Weights of a small GPT-style language model, trained from scratch on English Wikipedia: a variant of Adam for these matrices, 8136 steps.
Each number is 500 + 40 x the weight over its row's rms, rounded and kept within 0 to 999. Layers, rows and columns count from 0. Numbers have three digits each. The size before them is the row's rms in percent of the matrix's.

# layer 11 MLP gate, 704x256, rms 0.0925, rows 71-104, columns 128-191
093:489516420487538527469519500478465488461492541492453422551518507531473555554450496484451558449421518485516454559404489527519539407536490481490414466487491474509499481509533475535520503530471490
111:578547464477577496544437464583499487563471443469478478563496455483505535580537436593531529463586508502459440505482511396513476530540530458503476506545402520478528534524448505492541514495550460
106:456546546524551547526449507538477444506441517424538490517518539505526554524459410512545446501451547473475441481499467436453470488521559450502499511582479480472465551457496527507540512531555537
096:505486486491521551517534510539498428494477520475541477487582514515505502512459498505474520505567443421513507515506519507496522426485476508444528410474530500637523480521508475570510509486483546
096:571472554479503550444488589512530439533496482523528484471551538484533452552462542485485506413531460520479455516423472537444549520485453512505507465502461490528455526428445515483555422447523500
107:526516499527521506492485546517542469462483539518519494506572479486493490562529555505500476519494434456499493477528500537529501502561426533452531476432495501588514490488477548467551470553536587
095:481452455566454491482440549504452470525504577422499518497491530576435565495451462473480512522443569515478462486470539480561489530588518449466464441528582499514563457519543525485508456537535463
100:518459491518570534493471479493515441464471497460503580540538493580524551484500539456506530518478557513508369403433529494523501556558502469496491448475458514538512472456469545554498520500519501
105:563532421519539473448514448486498508495576517474481488429471430513471499523517510546548562533470531509451526511553529491443542564591511478407494458439525519530453466486493588511536492500465473
109:487442440476554442459403548532531449463471510471559438523481553569527571622540475508406505494472528490476477486502559537552475496570520545503462520492539473489491439454501509514531496548559474
102:525511432543500516475490512530483541467426535474391483475491433517468540510522525462531512468482481561522442523459487470476488526442543566529484546526515495533579482475544513478435498529399557
105:472512466481561493560503419503531520493477517495530541450551492426475476519492512525504490493431481472430473438510515522540482549518514454519486493408490559483585518521439512473486519504477528
094:536525510530473471505488476512559487484522511441523496487505470477506455401500583537446522481521526469499513511509530479485523537467526459529477532528479556554508529507517397518488517529431465
100:509552546535423508369477490481504573509467473502499554498480464530417528566496589601460487456512378521545504469463519518507537549448466515419512486590458496529482530510528522542443536526467525
097:467504538518439491462513452552432490434547534521481496531495498467470471507514500532521467437590492471515491499562423475486432484461505481529476422542463471544439512433501460503620536552468486
106:542548490522619551493453539494512525498524437538439553482500513511451558492441582506479544539534421490425493507488511518464503490482538479504520503520491457594472556494474631451500449517489603
099:518544478446505487490471508573557524465480465471493509509521492517485481495506513518478535513550549553458518507493533499449494494429501469536464441578474462490498501449558454431469460528477488
101:499528522460467502474490417532507529551506503445495455505535476505485522492509507482458509511528535482519561503511588496591528493483480455515480435508524507547491567457476552616472467464494580
094:487520425546467520551460524531437536543454505441448445494494505497487469552558482487453532560457567595508456469504604518522487471545510438478403510514503480420484407525529472546409535462538515
100:473510520518464445512449455492524506532577456518498534499501489527522541433516517477552519508485387472485448491421555472573448526526497507561536520521505464559452570536488477500451449570592545
099:542494520535502471563484513472487488516508555490486491554544484525458400495529524541498502491526507478479485480490556435520488502483555490504511483496462492543425522495556531538510511481451476
111:496583428558474477501437493508506477538467470477518510503501445532522524473544509525522534467434545553451490462525515557501489473495509454538458509493521512544592500566508470498483534579509467
099:455550536522522529515512477543474488469491511539550528445534522469614474483510534516543514515484474440479476477463576514494494478557530531451520527484426461482492481473493533454546478576497582
095:509452531452489457518481485482498556447542451508479582523506519472518503465520501420522574485456523459510520527532463474454491476560516541535473497574466439500592534484584528440566500534450508
104:522462465452481534476515534485443466404507454480465506517443441414497551519498514493505575545399593437525408466498521598424501496522540410422543558476557466543520464483532500556499452454491528
106:516466466469460484502524575504465541473415517436453488510518452504550563526505449533437464574464503465489486479508529486524463492478548488479474561538513530466480513511478450501493500506496550
095:514412546538484470505453562465477456447464415512451581516495519476522515532425506516423525481501551480462458477543475520512502448534462521517517455507491488511502493502545501485478466527469536
094:483559510507565457449537618484478465458481500470505417561542547570506458537484508547469532545472489563521448484449503498424511516482523453433501484462504495549473487491445481488491462501489546
095:470439478459554482502557554509513488524443498475473461560544478607465438529557502490449498518458543515486480479479492526477564468578504480541487597551479503525548605502466510490531554467545509
097:464421482449510564546515476443493541485505459416491489528481505486485463540555505481460548496534565443484478483526501495493499488514511453497518542552532463471459499516452439429547558474464520
105:504545519516509478509489539580496424542524561448534515507488463479497517488468503545528483496557535484484388501445520415490486542508545481486475520438522486502486481479516530493519465483507530
099:429554500514501449440548426477477543512473518470501483468488499539480489539531486564544485500466490476463473431469550453487473468457547483485505466482545544529565527478539491451487503552492578
097:495520507556452489516419514481497498517549558439460490558498480499520466428524558473505532459550453453487465541499571516546483465504582491468511495462526426524516507575382504490425548509573517
103:538433515460508497435499531518535453559532421491514527465466488527487464506512455521458468546546537374439549471451522460479480501514584431458557486502473480497537510514473461502527477518485484
# layer 11 MLP up, 704x256, rms 0.0857, rows 71-103, columns 128-191
095:440568505462466566471497470494482514510439530482503490508574518517442478410534447474500490358406445471556480575451491481581433482537528531506463467449487509489556469499465526505476472522476519
108:499438510455476464541438511512517470541550533555374566518486458515568499562496558526444521503549544517503522509457432491540535533486527470497580435484476460499513481532532448468463472461529537
102:496489492503517497559453516569535488526506501479486487453504481447427516468518530504547519496523526481491512490532487523468520556515471527458492582486535444451502465517504493538512473557455457
100:520552545483536516498516476514499519592501510437551535477477558461513512547450486526506510491522513521526532488497512464557500509523549442460474519518457464487441549507520525493432560495598474
104:519566475504524449504550569490526553538570516542506517512533472478432544477455496541520482432502515457447523455534568504481427566523451474515526550481477551495519571448470479484536469495479533
101:426483556482532537513440501582499486495494474539538486506569616518486497504490461502575481507469530480472482553497490503487472446505524504473462400450486556533574484502558432522494502541497529
095:598504491494546500560536453455494461513551559476491491510489468461477521554459441477493468504583415448536483540504505597531476523547509532528464542531502505520431467449490529492438498493545470
087:545497478464512477527479590539462491499539514526453455426491450490490451512479444505481444521448496459493523494516470513522511400449546484474486559457512465539519520571507429417585451540472477
104:499543533478453500518472495583423456507554478506549571609514488515460526499532497434437558473444496514516495463452526554484560460486470476547473492469510527461516529420495469546498531526521493
103:457526572487529542526496494466518466483514503459504519488457512507522533501539475515545502501549530535541456481475544452480500498485449474521544454475514541541512556556554456522488529455496561
103:443488533451430519533511454456507523502512408497594530510517528490508568511534554539512530575504479509481591519598568589523501484428447521525502515524501459538545479494517491522444533441514522
106:488486468449557430563513477500481566586536554495483513530455477521427561441523516486434560546470540503513440477508518462448496506460539536474482470576513482472431485494430510552506548547513519
097:546504545544559535485498395522476521514523522509523524413477568517524496529447546434534503543446479493472495550501579477501548538507473532514431514503567476419469451540484481521484473508569488
102:487529496530505451568519542498446461501509525489528389555484484566505493531485465372519528592486541506443447518568440451427502513516489485499481545438489438497460514480463517520519504478512612
099:446505422528567476541480497510510488460510503501465511520507413469479453496446554434525515450501552502500494500504506465491536549454524503462538498477600523561408489470494375587454481475542435
103:449546437500504533504540500512533488457471466565455607510515482505422478549514510573464498516510474462513507541480409592446500466483444482501536543436553537506598497464481480464510496491501513
100:485527539439503569432502462503628505483515570508503561472497477536490572495426531491451510517613500481453472536512466483452499504450478517547469510557491529491533535477473523468530525482540460
103:463429463466515486508540494499515522560526485529464522491490512497507492483459536516503467480478411574493469585479547577529517558527490515467446436544518449477500558424397446522501518522588523
103:508534517531555484521453473489477490452479493455474526513513595473470505517459493529524477552553461542516559526488512544537444482503481507535476599493543544564461505497471514532539543505534462
099:497553520475399517483466488507476499504514555535548457545500504565476529501532479494491470506445482536502458560572554518519540512521512428431510468523561515494507496503512527492497551525492492
099:502513491501459482563528439474510518493452528459540515459517488460464509439578470530511545520561472469462487514526409497519534518485499517436529478426488490461509503490504426479585461545516556
107:493554506494534510494530476453520565479501424492513441492458483404544489476551515422496531483488451495565521456544541452515431519499547460478529449458466477492525474448484439456635412547498565
098:478455453536391475492477472453591554553481497531486542434514533562497589470428533435542502450542437474494503498503531501452452507491445509534446483520536532533441532555465589489472506553470484
099:531538504549481508405528543502519517469481547462500536535601608532519512496537503494428536478574473490590422415563547544510489546459418435397500560457539469547441498512524474500445468492569550
101:521456439549555549482472502390487518487512487473524533507476531545502532469451484508542457537513566501470415512496509533483481488480479491479484448492459493552516464528469495517485432485547533
104:501468527410551461446505502492541500561439442507533521448467560575522538539472435556436505518506551493510504446483477444575490509515534476514547491552462453454524574512449479504470562488510505
101:526577499439464553487591483448441468539531518473542501525501569531551399468501535473406531519443514457500457483484518491494500490512454554479462459540571545488378465525539546487457557490452511
088:460467451537506521529444433575542532543553435575465477385515429512563486551531504516503457482479469514505560452485504481515455491474547500539481520490429444489510495489588553555518517489555418
096:582450458558531498517512475437520532488572495532513512477451459495417505471457421515526526456484493519398526491508582460469460520540519515536501493563526511441518538482531457542520515524505490
097:503549508509545475434525506500506544514513529474533535495499522451473528512491556542553544479530503505452564561521483498504488474459493426527433477528486426526424572585426508548528465545508542
102:486503436535452480517562452465544560576526523517429464493487474452524494500505519436500475523464474515511434528449599458555498455471457492521471513484490491458479477528518569521479440484509564
102:495572523517523517502484522436485520468515506557578512502439444466511456517495511433477448537490505441551451506477501458549424435583523368486419563438508497467471517523485521552445589544517543
101:536436518366516506556500596457628528486479512521509468484515513535502486525537489472498528515459491497534468456548495514492572512435534481496525467489463478541552576522548483495482566479520488
# layer 11 MLP down (transposed), 704x256, rms 0.0756, rows 71-103, columns 128-191
097:459487439569481573531564544434488460420466515474442543472515528544525478498476516518478501501522444427543545639499528504456480502533519479505510482576493509519510522453535483429495538448569513
104:611459518419477499465475570574487503623504390509524463497470528531494538542561494613375321490561482478516540600481444519464526496477533460511536494514476507591462508474530556481521518487485461
101:539450489451485493489435548529472477491519500560485443499545529533473469528529480499517580435474463473431496486599473471485465594533472534480521497427631499494511519495500477485476509474487531
098:537488519480474492472499546511484463472518415467515507481496542473508476443546502540540547538473529524506404527460510474508492499562503474566500509566505548443521420483481468522497480494471380
100:486486490507535475507535522478490491563490466445445506538518529476579491583547485546537326525447475572542495590474481497523500593432541519542549550478422469447549498561528451468474584464487520
103:465484490539507526543519554498524561457537570517460504475534450527488475501436410434617497518533485478537508502495471541439584495494556550494513424523537501533548479440476505551534480473420489
096:469490444504455469491582424555518426543460544479460497570444531553524515509540559489508524473528483520499505555480457579547496474514485542501494499498550565461544507376445594544458454584464461
095:544507521516499433494378550486512494511496451512414488429521436517493544477529513504483538481497561458500419462521532510413425450533560524483527488595536423546504526529468469510451547530498512
103:502526500468482499549541469523491407515491439530411481517555491477559443502434464546475556466504465462548455371521423549540454517500436425553505428506559531435481473475489493586462485523466535
104:508506548566558506534417552470496504501567448478518537446438502516468448521466471458443463437513533509498452483591547481477524549522506547520516484433508559546408547501626537477527558520480526
102:541468502483551469526488463465500499478545521470500542508508468416466546450506481480437485526545507502499419443493529513579496516485449575505467519554579483503458442451442490528501515507438464
103:528458492520469527442472454477512449503478471521474479492549523437459484542465573471529470466423544480485450522502470494573502471486403441480477537549503502413432440487538428447550554475454443
097:491453555498526573462486461489472505454502502450439508473470492528445512464564518498460494471424456437494517464545534480524506560477528519560557476505505496427490484560525440530530432526484505
091:477502491526475513385488464508503506487532458572576524541481492542507529474523491520465562442529496545551566361449578526497504498427523499493466464507504533528531422454496518430521524548519443
098:490453483456495520523514463490554507490476568557501523501492481470441452502505491546505569504512525513520451368534469499468517509518501570442465531490491545502502468473566417540528465473575505
102:522412528484545522562503489459526499469563516498482440452520497518437509478552431530567495456453495524470497576471546538432592582525480556499515488483470399520509502492559538506548429482490452
103:465460559525545443434472506514517516487464523505475510487522504473544456555514533440476404467545534508526469468476484472518555435450454502499423549508429516479515422470536472453554421503504502
106:526534449528550500526448456508495499450559457571503575436508522475543502408413499489514583505480524485484530472516594540586500416562527436521450510498579472533537477515457538512424519455542481
100:486492481481532545479511501446548553455563512562547551508509474453564459421502447569422531574482529478481569497493459432543449515599497481510466461502530519462427477502460538448507476472521471
101:523515499617561521557526466473526443420518499489504478493457496541499509508497553574498535500443473475561486458485547484552491463552458465451442469493626461477540570545545491498466529547494441
101:531547508478524478555507496541503484475469447510499469452497556485594507481551541493492492500460367504543464470522487562543522509460415592514498471490499542446484504541505443524478487514522489
106:517492570513493506491513495451500481425519419539457470459507561501528489519481468524558433496423567480504556404490509446524472475538503434535461559509441549504530488488532465489507536438482472
102:562527478418507455525540533581556515577519484491481486446487505522439492436492494527485410464561498503554549522497509481537516534514563488452435487543578529559489482441509514426477516474448483
101:511456492437522518619497521475537634530530440496513528538489544487430439521460476487482470549472506494421522456508486458463510449516509563529509468551494479519539501600466472475534478469491508
103:482484511527437452446468479423544508523511524453473482580469439462527515462459501524537549500468454463388496574517549543538516518527432498508505502589542521484503461503544553478452543509495453
104:470431528516509511465427540499489486595449490511517483527476483508477518561475476567499368442478448479495467570418538506479536504505456558488435485520484485452499501505505570512409487527515545
101:457466499531426469508491497533435511560476491529465458542530541465450545506518562543475496507496491519470580449512506573526488528482490487479527448501519488508526514478484469494529406497459586
095:584513558489551490506431504544482526559493525504479455526526531515486567565533484446464501520534529496545521534521515503440475486522481525495468522516507485467511492508500591528538481485438514
095:550501465498572520474539480487472542540537497528451581522545454546466438486559534516535580467548531471490448498442538471570519573516452473511438496494557524488478534552487509517579474466413524
096:521431598535523465529509509524452513523529537468484487536482448497490449542479528492520550481563550440527513536531487545556485446513488423485478480498527483501597535530528454429456472495430488
103:547520517501516544529504567492564520478413568533526518455503535512476468488549501515463574523502564491492604449486466480560528509487549492484508443474489486478492559528528513502496501524505472
101:521533523558478466436556472520487547542517533458532536518542487472489551558504520567562490486411453504492480531549508526467524548512453551478487518494509493526504483477454522540515500501553503
099:588520499478588463524539526497538454516456461587562521514570469397488473464510508569485500527552486523557464485489557460446471562595423496565596468476541518513592485503468523509524574502496520